From a checkpoint of a small transformer trained on Wikipedia: rotary positions, a variant of Adam for these matrices.
Each number is 500 + 40 x the weight over the matrix's rms, rounded and kept within 0 to 999. Layers, rows and columns count from 0. Numbers have three digits each.

# up: layer 9 MLP up, 2304x768, rms 0.0382, rows 1824-1855, columns 480-575
# down: layer 9 MLP down (transposed), 2304x768, rms 0.0282, rows 1824-1855, columns 480-575
up1824:547529595436494517515508516507473492454502514415587467520504546515515516499465544459505467503469446518513440470482482501496406488469534522525474447455514536567442492488444477487484528544466533465537471488441574467549550487522516510484433531468575546549530523544479561587474474507562546503
down1824:505529544490487478523471523497507508622444462486520505486497499564523555510449542495496529459490526430486499473422482459502482541443507570445474475510489503534488551499561466481475565546492412451510498529464506509523457467512536559562487517518495464472575503577514517602469499525521498487
up1825:504479570455461482486530548519519503502525479460482498515537573534546458533458555487465549517473510580483570448463444515459445458528485439523525477501495463512542461605432489500494486450479511528522566465461564481507496470562510453541450562378417514391484471588465512484514529513561503547
down1825:482494541445523475560487492495521367546479532487549493507519508519469552462435480470480443570462498562611503519481499511532480423423478501483504541570591485521520534488488547545504484482424461507480517512487447528509433535514479490506471469538484496550474502556465444482526526474598463540
up1826:525515527480515482472465506558548495463464510519444454509469568470469469470501479555541521421494464494510608457538486497406507447506593528513544463489499469521511508553458534544417462498509428468577535537544445520493459529514438578520470511512574539558465493573559516472498523479516511557
down1826:453476468591551421515480479460567586469531476464494467528456504501525520556540568464485506494491446539486519479466553474535472601555444478496474506521464502540517477530501479464518501488527486514487477508523509405552409476560510440482417523532526532501518540519532483472489544562552456510
up1827:490520419514471598445491479447467557512470485461524549452519518512435539430515558459524520552483454489517490440536526499532398498516549483470448501514486445520500541487471485493449485519537530491490534521490538518473474545482554466409452459452499534480529496451463549553579523560535535481
down1827:472437456508496470467532542518529461555503510467453473447464490490489557487505498423526424471526463494377538511585527437489547494566560510444445557516477548560505525462474504504461504506512497503576432530492432457453437519553486511515520474517532435485518563462497544544554509475548449588
up1828:510512531509535544507464422534558563408480510511519526450469500491510514486502548480546472484499471463534500482568515469472564501478524455491466461519559490453496544540558453514543539483553530472561517434549524513461470380551504521407542461551442408508461473505465485533491502505476469486
down1828:540488489484448455463581473541465465535470460525492483577411502522471448539551532452475488536545492462490481502382514479496561473515478459496480519464547475406478500474425475464502529562475550471510486452486450469517548485474538518538509487515413526536508479504457482431503566484474517532
up1829:476522416461436537439556555510519465506500537479563521588442500459562518514539487493503521532452531451481534518515477538396515477455478566487588555465482506541598536512478545488545513492560473459458501456442460468465601510507477509468524468434466405439575503527510560465405492511459581439
down1829:495557510551456501473390484511493442533502385504516418544476551514549485503533458453441528495478492505531545474564444490447496453608452520492517564424516510500482544529500500497478386465517410488482483535473493550487555534529498545503490529497576461520556557448489527490523496539528485471
up1830:491534437477497529381529512499531497455540503490502484447482547521544476457526487480541489558503539468500552450518457533438522469508538598555513466492497442545551480434498485459436513440501423440529481534383531547485549517543439516489548544493528426455490549495524434469445536536490431505
down1830:488455492510538486435517568474480506445544501550450498499504504466500389484507474537437537529562484410454507525419428514496503414492551425454530491449513453542534568493592480462481527443477415431507520519531476501517561522537440517487524484555489456530495488448468541508474518578471489517
up1831:476451539445519485545442564529454506475504481496502470571457451544561562493441538504471439467520505574429556530459524461488480530493501498508476466456478488527585456505495534526533486468443477431578447510510505528491593455473499479549428477519528450460497548427494533515526545412430465516
down1831:479501541553531528435538447486548506534535514445513445480429569439362504507489462488526453540498519517517508474432577414481474612456586451597463587502454492467502587460471495505513507454444546479447539533449561449475563525509436516482489528498574493563507532506457533500496481478488454470
up1832:523508547461534546404495418558516491546440495443567500449454447604522487509541470508573527582481487518460472528570508477496395533488486479554602502520492466503575553477486554506532537561534573534487546527521542464531500460486439517480513497541456535512542561503492472502501503448519569471
down1832:561436527505497460551509474463455519476572503508537485460509481514515480537519504499512509525488511508363514467507421551445496481525526490486532523536541441457581402527453368496537476496500434459496494535521532562388383545508467517466451457561443467581507526547490462527471499477509522494
up1833:524518431529496549527512485486532425539448478441537540447452561556545489518486570527552501461491519459543585495446524466506569444461496500500514550477479472429453483510600444413506468486472459429460539570572479492544470466552508496436538468494547488471476556571458529538430508442476550569
down1833:533449479464472545501536536549546513547464484475460513503516443472527500510510457538529489551504491564488522515458544503544521556470441453490474508475477546542470526464564494533468513546467487531556456511485476431461483489467471543490438522532518462517590501390564485449487498518534489454
up1834:564459459477455566513475509520484500505503488377515506468484449568455580493485475484470471440460484497469559484516426518584480459517522505527478514532528478417489501541514414398525463454515518571464538493553461527517497532480479463492542448512532430517479520553454432538500517516514523517
down1834:510497499528467448486507505485463523483526473541500508506473464442482441572577499503479466488490489517500486548488461479498531532509507522460511510482535513523554498454480430546537526520465518527446440473546464458519500522415518534512488523500542457546565453495528536476520544520472378520
up1835:459586403556411476523545491611558484493491511556481515538500496498519504519516460415561496500546364466477488575500517468489454464427523491539524582484398424472526535528519541477451505478574532507475516536439582466516495516513533468489514466473449544452496520567476424511552488457473487474
down1835:419538523497514471470488464530474472538495493495575462505471436432471489477557530428520464416511503437482445516510474491546553484546514566491493440462485534457515564526498517559515463511490524532555506503477533502473487547539482501466513518500420453460489446444465544527467532544508467460
up1836:529503473445468452443552497477460473488605525465538545469432474453480565470493502519518484425437490522479547476521545484466577507492514495558473514438459478536495491425449439508539476566481463536515451527499457481523476521453492461516502539550471446477502528508497487585450447456518484517
down1836:493473592445498547483566473511463514439489483497480480446504536471431507485490498532474541421465526518498518505478545454476531466435502520443464509512519555539472548594498501458512464513468503519481470501482478512491485452477545496533489560518449520552465463572546489517528513508489527481
up1837:496511487556555476470497506515520491484579521504521521468420430540501640532421443573562427556535499459419540530488557537415482529507499516501491477484471472573515535519425443515575443518519515525529537440531556568490441565533499470510480526505488470495501524567491480582462532435539527636
down1837:449471464477453416504492471490487531575531495518435571469481522490460543444489537536513511441492522505488462498560470479469577502485536510485488488522521548485461497563481544485454478532502563502488551541464507505552482526450478486471491481537538516484542485461486507533519496536449476497
up1838:480505479463542554518453526511498519476480558532546493543504468538463493477532472432449538471481495478548498525487573518447471514512577529544466551528455533395599482553410478494570423547506566487487540525516447500549463520498518464556528481433470502424455524529507505544503517466520536456
down1838:383559487471496504439516490509473491528410532457605523538497525464491476516489456551507502502470529485531475436464578448515478486535500442494480474537513432504538542502490502498591462574445618491460522467676457484533451446463540569475492488498467472489436540483469528507469583478484492424
up1839:533476542541497547520506476544517553513485494469469506524478478539480517500462544550517462546494523470564526531566556546486505437476523563490469478430490467504534450584490496463515515486451537496500511438480540550518446543535557541507554507583452420505514514460583517506534488499581495478
down1839:455432544488464504489461444500509518489539364533499442530535468498457536506489451474431447466503525459577508526461512502495526507382498533544559546498506523514535485518522548472549504450448554501482563525440506512522528585579524543516632464501514504526481460421550530455580500475517534543
up1840:495534475491497495560493466504498575455510453416531536538507483437481615521521428514538514452467448481528537483540483499520496484460465465481523509421472594413524508519495493506499500528551537462470470520592479582504576508468561535489493501504507500539503504485450478507505526455503512532
down1840:478490493525495481514464521506486570519563534537475497503602557548531489480460514515428473456519510523426513496504462531464490490546478451443493479497466465551526404445523516562483480452517539536538531505560503505504452461487481568586477484441480496437545507527504491483498406469436551519
up1841:519407488476489507534506451487457540543535491458482470539460442437517502523449528490482447493525441474443520449494511556467420434512456496515551530502492544471555534560500504552552450547464503551563507517469540561548530516530522478492458474508507540497466594474482480501512536438481493558
down1841:455495537488503448492500516475444482547559486495504525487441535488508512513529582505490539506513520574509562416497472493490530498528523542482454556531459538536520429554545469529528548522448468507515454503464476519464522506449493471484546498476551508487519490463585567486473420474530555557
up1842:563505548470505471512510456534539467433540514490462474518529474519541561507426586534500451500471489436548451581542447446492524500511514477529452471517482433484480519543561557413553556512534481443575485495520445435510479484466469527492542452491469487438471555474491521505484566516455461490
down1842:467540458467525468584522498561464554548473519517501467509565517477489465496414457538484512448430505481517509482436470470548449504474519541492511575470495491547530483519534559523534492501482458506517498484563485560492484454524457510536564521522505534500457570493571440476500498523508445455
up1843:524450540454482454532445496535436506511493446479547548475512495495508492533467478512446517483503509525538505459463435514457582455519520537568534532565495447503447449483507496474498505474467493485513529429466483547423483470498493481549528504513441448512511457488518481449455468505534494461
down1843:422436579476520466543525444504476412457611512489491540534497439518572573520486461460464471470483532504492468557445484469521506546484488552493497474473495557454460485503526430509528463589454472504501522419498520492502533491452478452545477562454515495528497428525486454409539510577453522457
up1844:464459440532489494427460477467489544518462588452480586565503492502548496545530534568513435507518503485509547465504509539528555544489453508488583485434436579506484487506417512490481479526464545549522505533481457500565509523510469428406534418512455425490446574537509519479432507488509470495
down1844:504509543489497426452433524469549545561495497495500462502487490508532464519466498542516527540458482468521460489530485512529510512474477481533553547494547516514495567541439471565493476540459474443438509472450461464531407528515451545438427502432493481527521523450511521450505463505489512416
up1845:509485503420520439468488512522462511450454470465490564423505442503477491504470579456503467533494542467552506424527495463498530516486476420525560472420498538426573554506471427485497495534409515499510513535472462447452563520523446445537496562424517545452533539486448469508410573385604478467
down1845:460501444455479414486526510510505476490507471460532529511569568402494470499496450514430544546473457483426500445461419502512457492417519424440511494576495570470501484529514482535480481554457492534569456479448528507541485496586468530471454497548555539591491482571455475544545521497503517531
up1846:502492510421451478474437498503544490483534520515485466580409508500538528505463483459487494481517449488482519533439447494517512485527531516507497467436418530518480577459511526487467505472512541519494531461512500434480457490473515497539596426542447466512484467508518466506493489517449568505
down1846:501504476535530551512487437544489482505534515467427531498434558492490476447459485511493426426480412495501450519485491500504443534530514514467409542492482491482463527491527576628514550520526458422541486518552451424527535498545470485561459559559532526480471472483510458524542534508488501491
up1847:530565439477471492505478439476563546543491459495510499499522475510517567451469518497529484506455504527492535480493507489502485515544538485503491535470487566500518554481508510508529488510542517559548498533474532589564567528568472537536451456553519449509487515506478493534433507411544508509
down1847:499485505450506564484504517524512538534531456510520545537513430525469479466534489427512545536581542472578459499576478512515481468455487393483501487557557492537517485489538510485526494479474496424507494531459503518487490443525538530492486468430501475475530525508461511464475531498527483466
up1848:453462493547448551424582453517563474533489465463503516509518401494509548541512539511472541477502446451473531538507459544477496494550582511442443484513468514453452488427533563489452547490481523521446578397530519478456540446438502478525517482501464489511517515445531494532509487510507461512
down1848:525488463507459490436468466445539502605556541466513431457501532566507430546514468458470441492511488503585425490467490477546507522534490506531535461553574512455528548507553538486539457473525504528449526552556436493575440519466431519423522453477520481487515530489481514488458528443496502442
up1849:501531508490470574505548558603453512539483502504489489504462503517533581489492474502441436503459519503485494539523507554481489477516502533504468414512460489486451474472426506466594559542491516459467486594521495475524447430552591431477497438503570528522542537468533444433559508414432491549
down1849:490495496513476498492404512504510411566473541445466508548477457499496420545415467458511458516522445509464483522483509516505485463499537491582504583465583482476497532469464463505489486474496461451490573537549456456503537491477472539481491509528576509504496561476399569548529480462535503582
up1850:524628507536526516546490447512542522486476539463467581508411510429515531475473541550537467435524473438465483504488438498540545515480527519470542539559540455481420455442453477518520448464495546535530502526553523512483519493535464530489531484452504525465508425568520475491423449464543491481
down1850:529487512530495531520489491491527533548545510476430507537513519471460525448512497420512546518575504467491431450497571538473514491478528518520524462505556528486579521469515465488512535573505478489504444497499537497487554423490502508485496554487488507505537528518475553529579477464523474563
up1851:470502553522478558450524513490601480425514519511530475475470455439479431494470535402517523441445566480486513494471501550480476448522488445505548549494474514498566542522468522493529578463525480442478526501455430439521491507481441499459499412488506476508470567476474479527469524514515518562
down1851:538570513547459515552473516513461461559508578543475499517500504523508522499391531430467417510546476535474410541415482589508476563441463490479467404510487504476452480417567513539494604434456501524495535471483540601517524459533539445437454505465487521518524546557549482476522390501441505501
up1852:491446559515462501538456500526500472443464500464480476469547463481474521575510523532493535495550475497478471486543529560516469509457462577542450522469508508465540612484534505447623544504530480550496515535533508518531517508488485478510505497478461524516520496567582474572498484419495506561
down1852:458433428453469559440490517487484438450535512462526482573466550502524532455421518526488531468529521529488569485530532469447494534453541542478510538575409463608411530571539469518489492529504484435462531552511549533534450502486550522521501491517451529432478501521489519575540528478557504539
up1853:437491521506523510521564473480429521535589483470466501504484500465508534557535544574517465469506474458567501469527489424505482498518529519476573486512504508474486546518473483429423522487546474443431512497492457532515471493518548494498483497482538546501520462495490438498468519539539513479
down1853:473514550498482474560530505475502506501508449491453482480519513521507443539498527484471528480524505468481550524453474494499522505495451518507473503511511497472489516482429542461497557493523486497530561500568529468482505509566514526498436492524452458443538521495496497503534524498424474456
up1854:476497473471519511406563465556481519533449561519553556534514422523470485500447452495499517473490470496505479523511453466374495478537475527507499548503479553512540534437549463484454463539516534520469479505491468519574496475515494430444466528488501479520513489552547565540392552469509441468
down1854:543483469501463494482486492461497464499470510444519545504518509531550419519569548507450458464511473491547509507516547477484456585466441529499447447458523576504519538521488449477504515530484540483397502509489474512420548535529556529521492511517474458484450494492508476456504438504534453484
up1855:557491447515538521499561522517492551558505506486570568456504556535539475596457435558572506484493498538484501453517513497477592484517435556535502502458486458505533539462471523404513471579446454455531550503495473537543508505448515506532496555459405454560608529536416520482490476438460518533
down1855:524520532472500533581478476496542507495541492543538441479502461497514612471512457456507433525490459490518523551520511548457567507538503537470532452488454543486558517519428434487453496547484564501541524504557450453454463461508489493514552476480453487491550499478516486487486500463518504502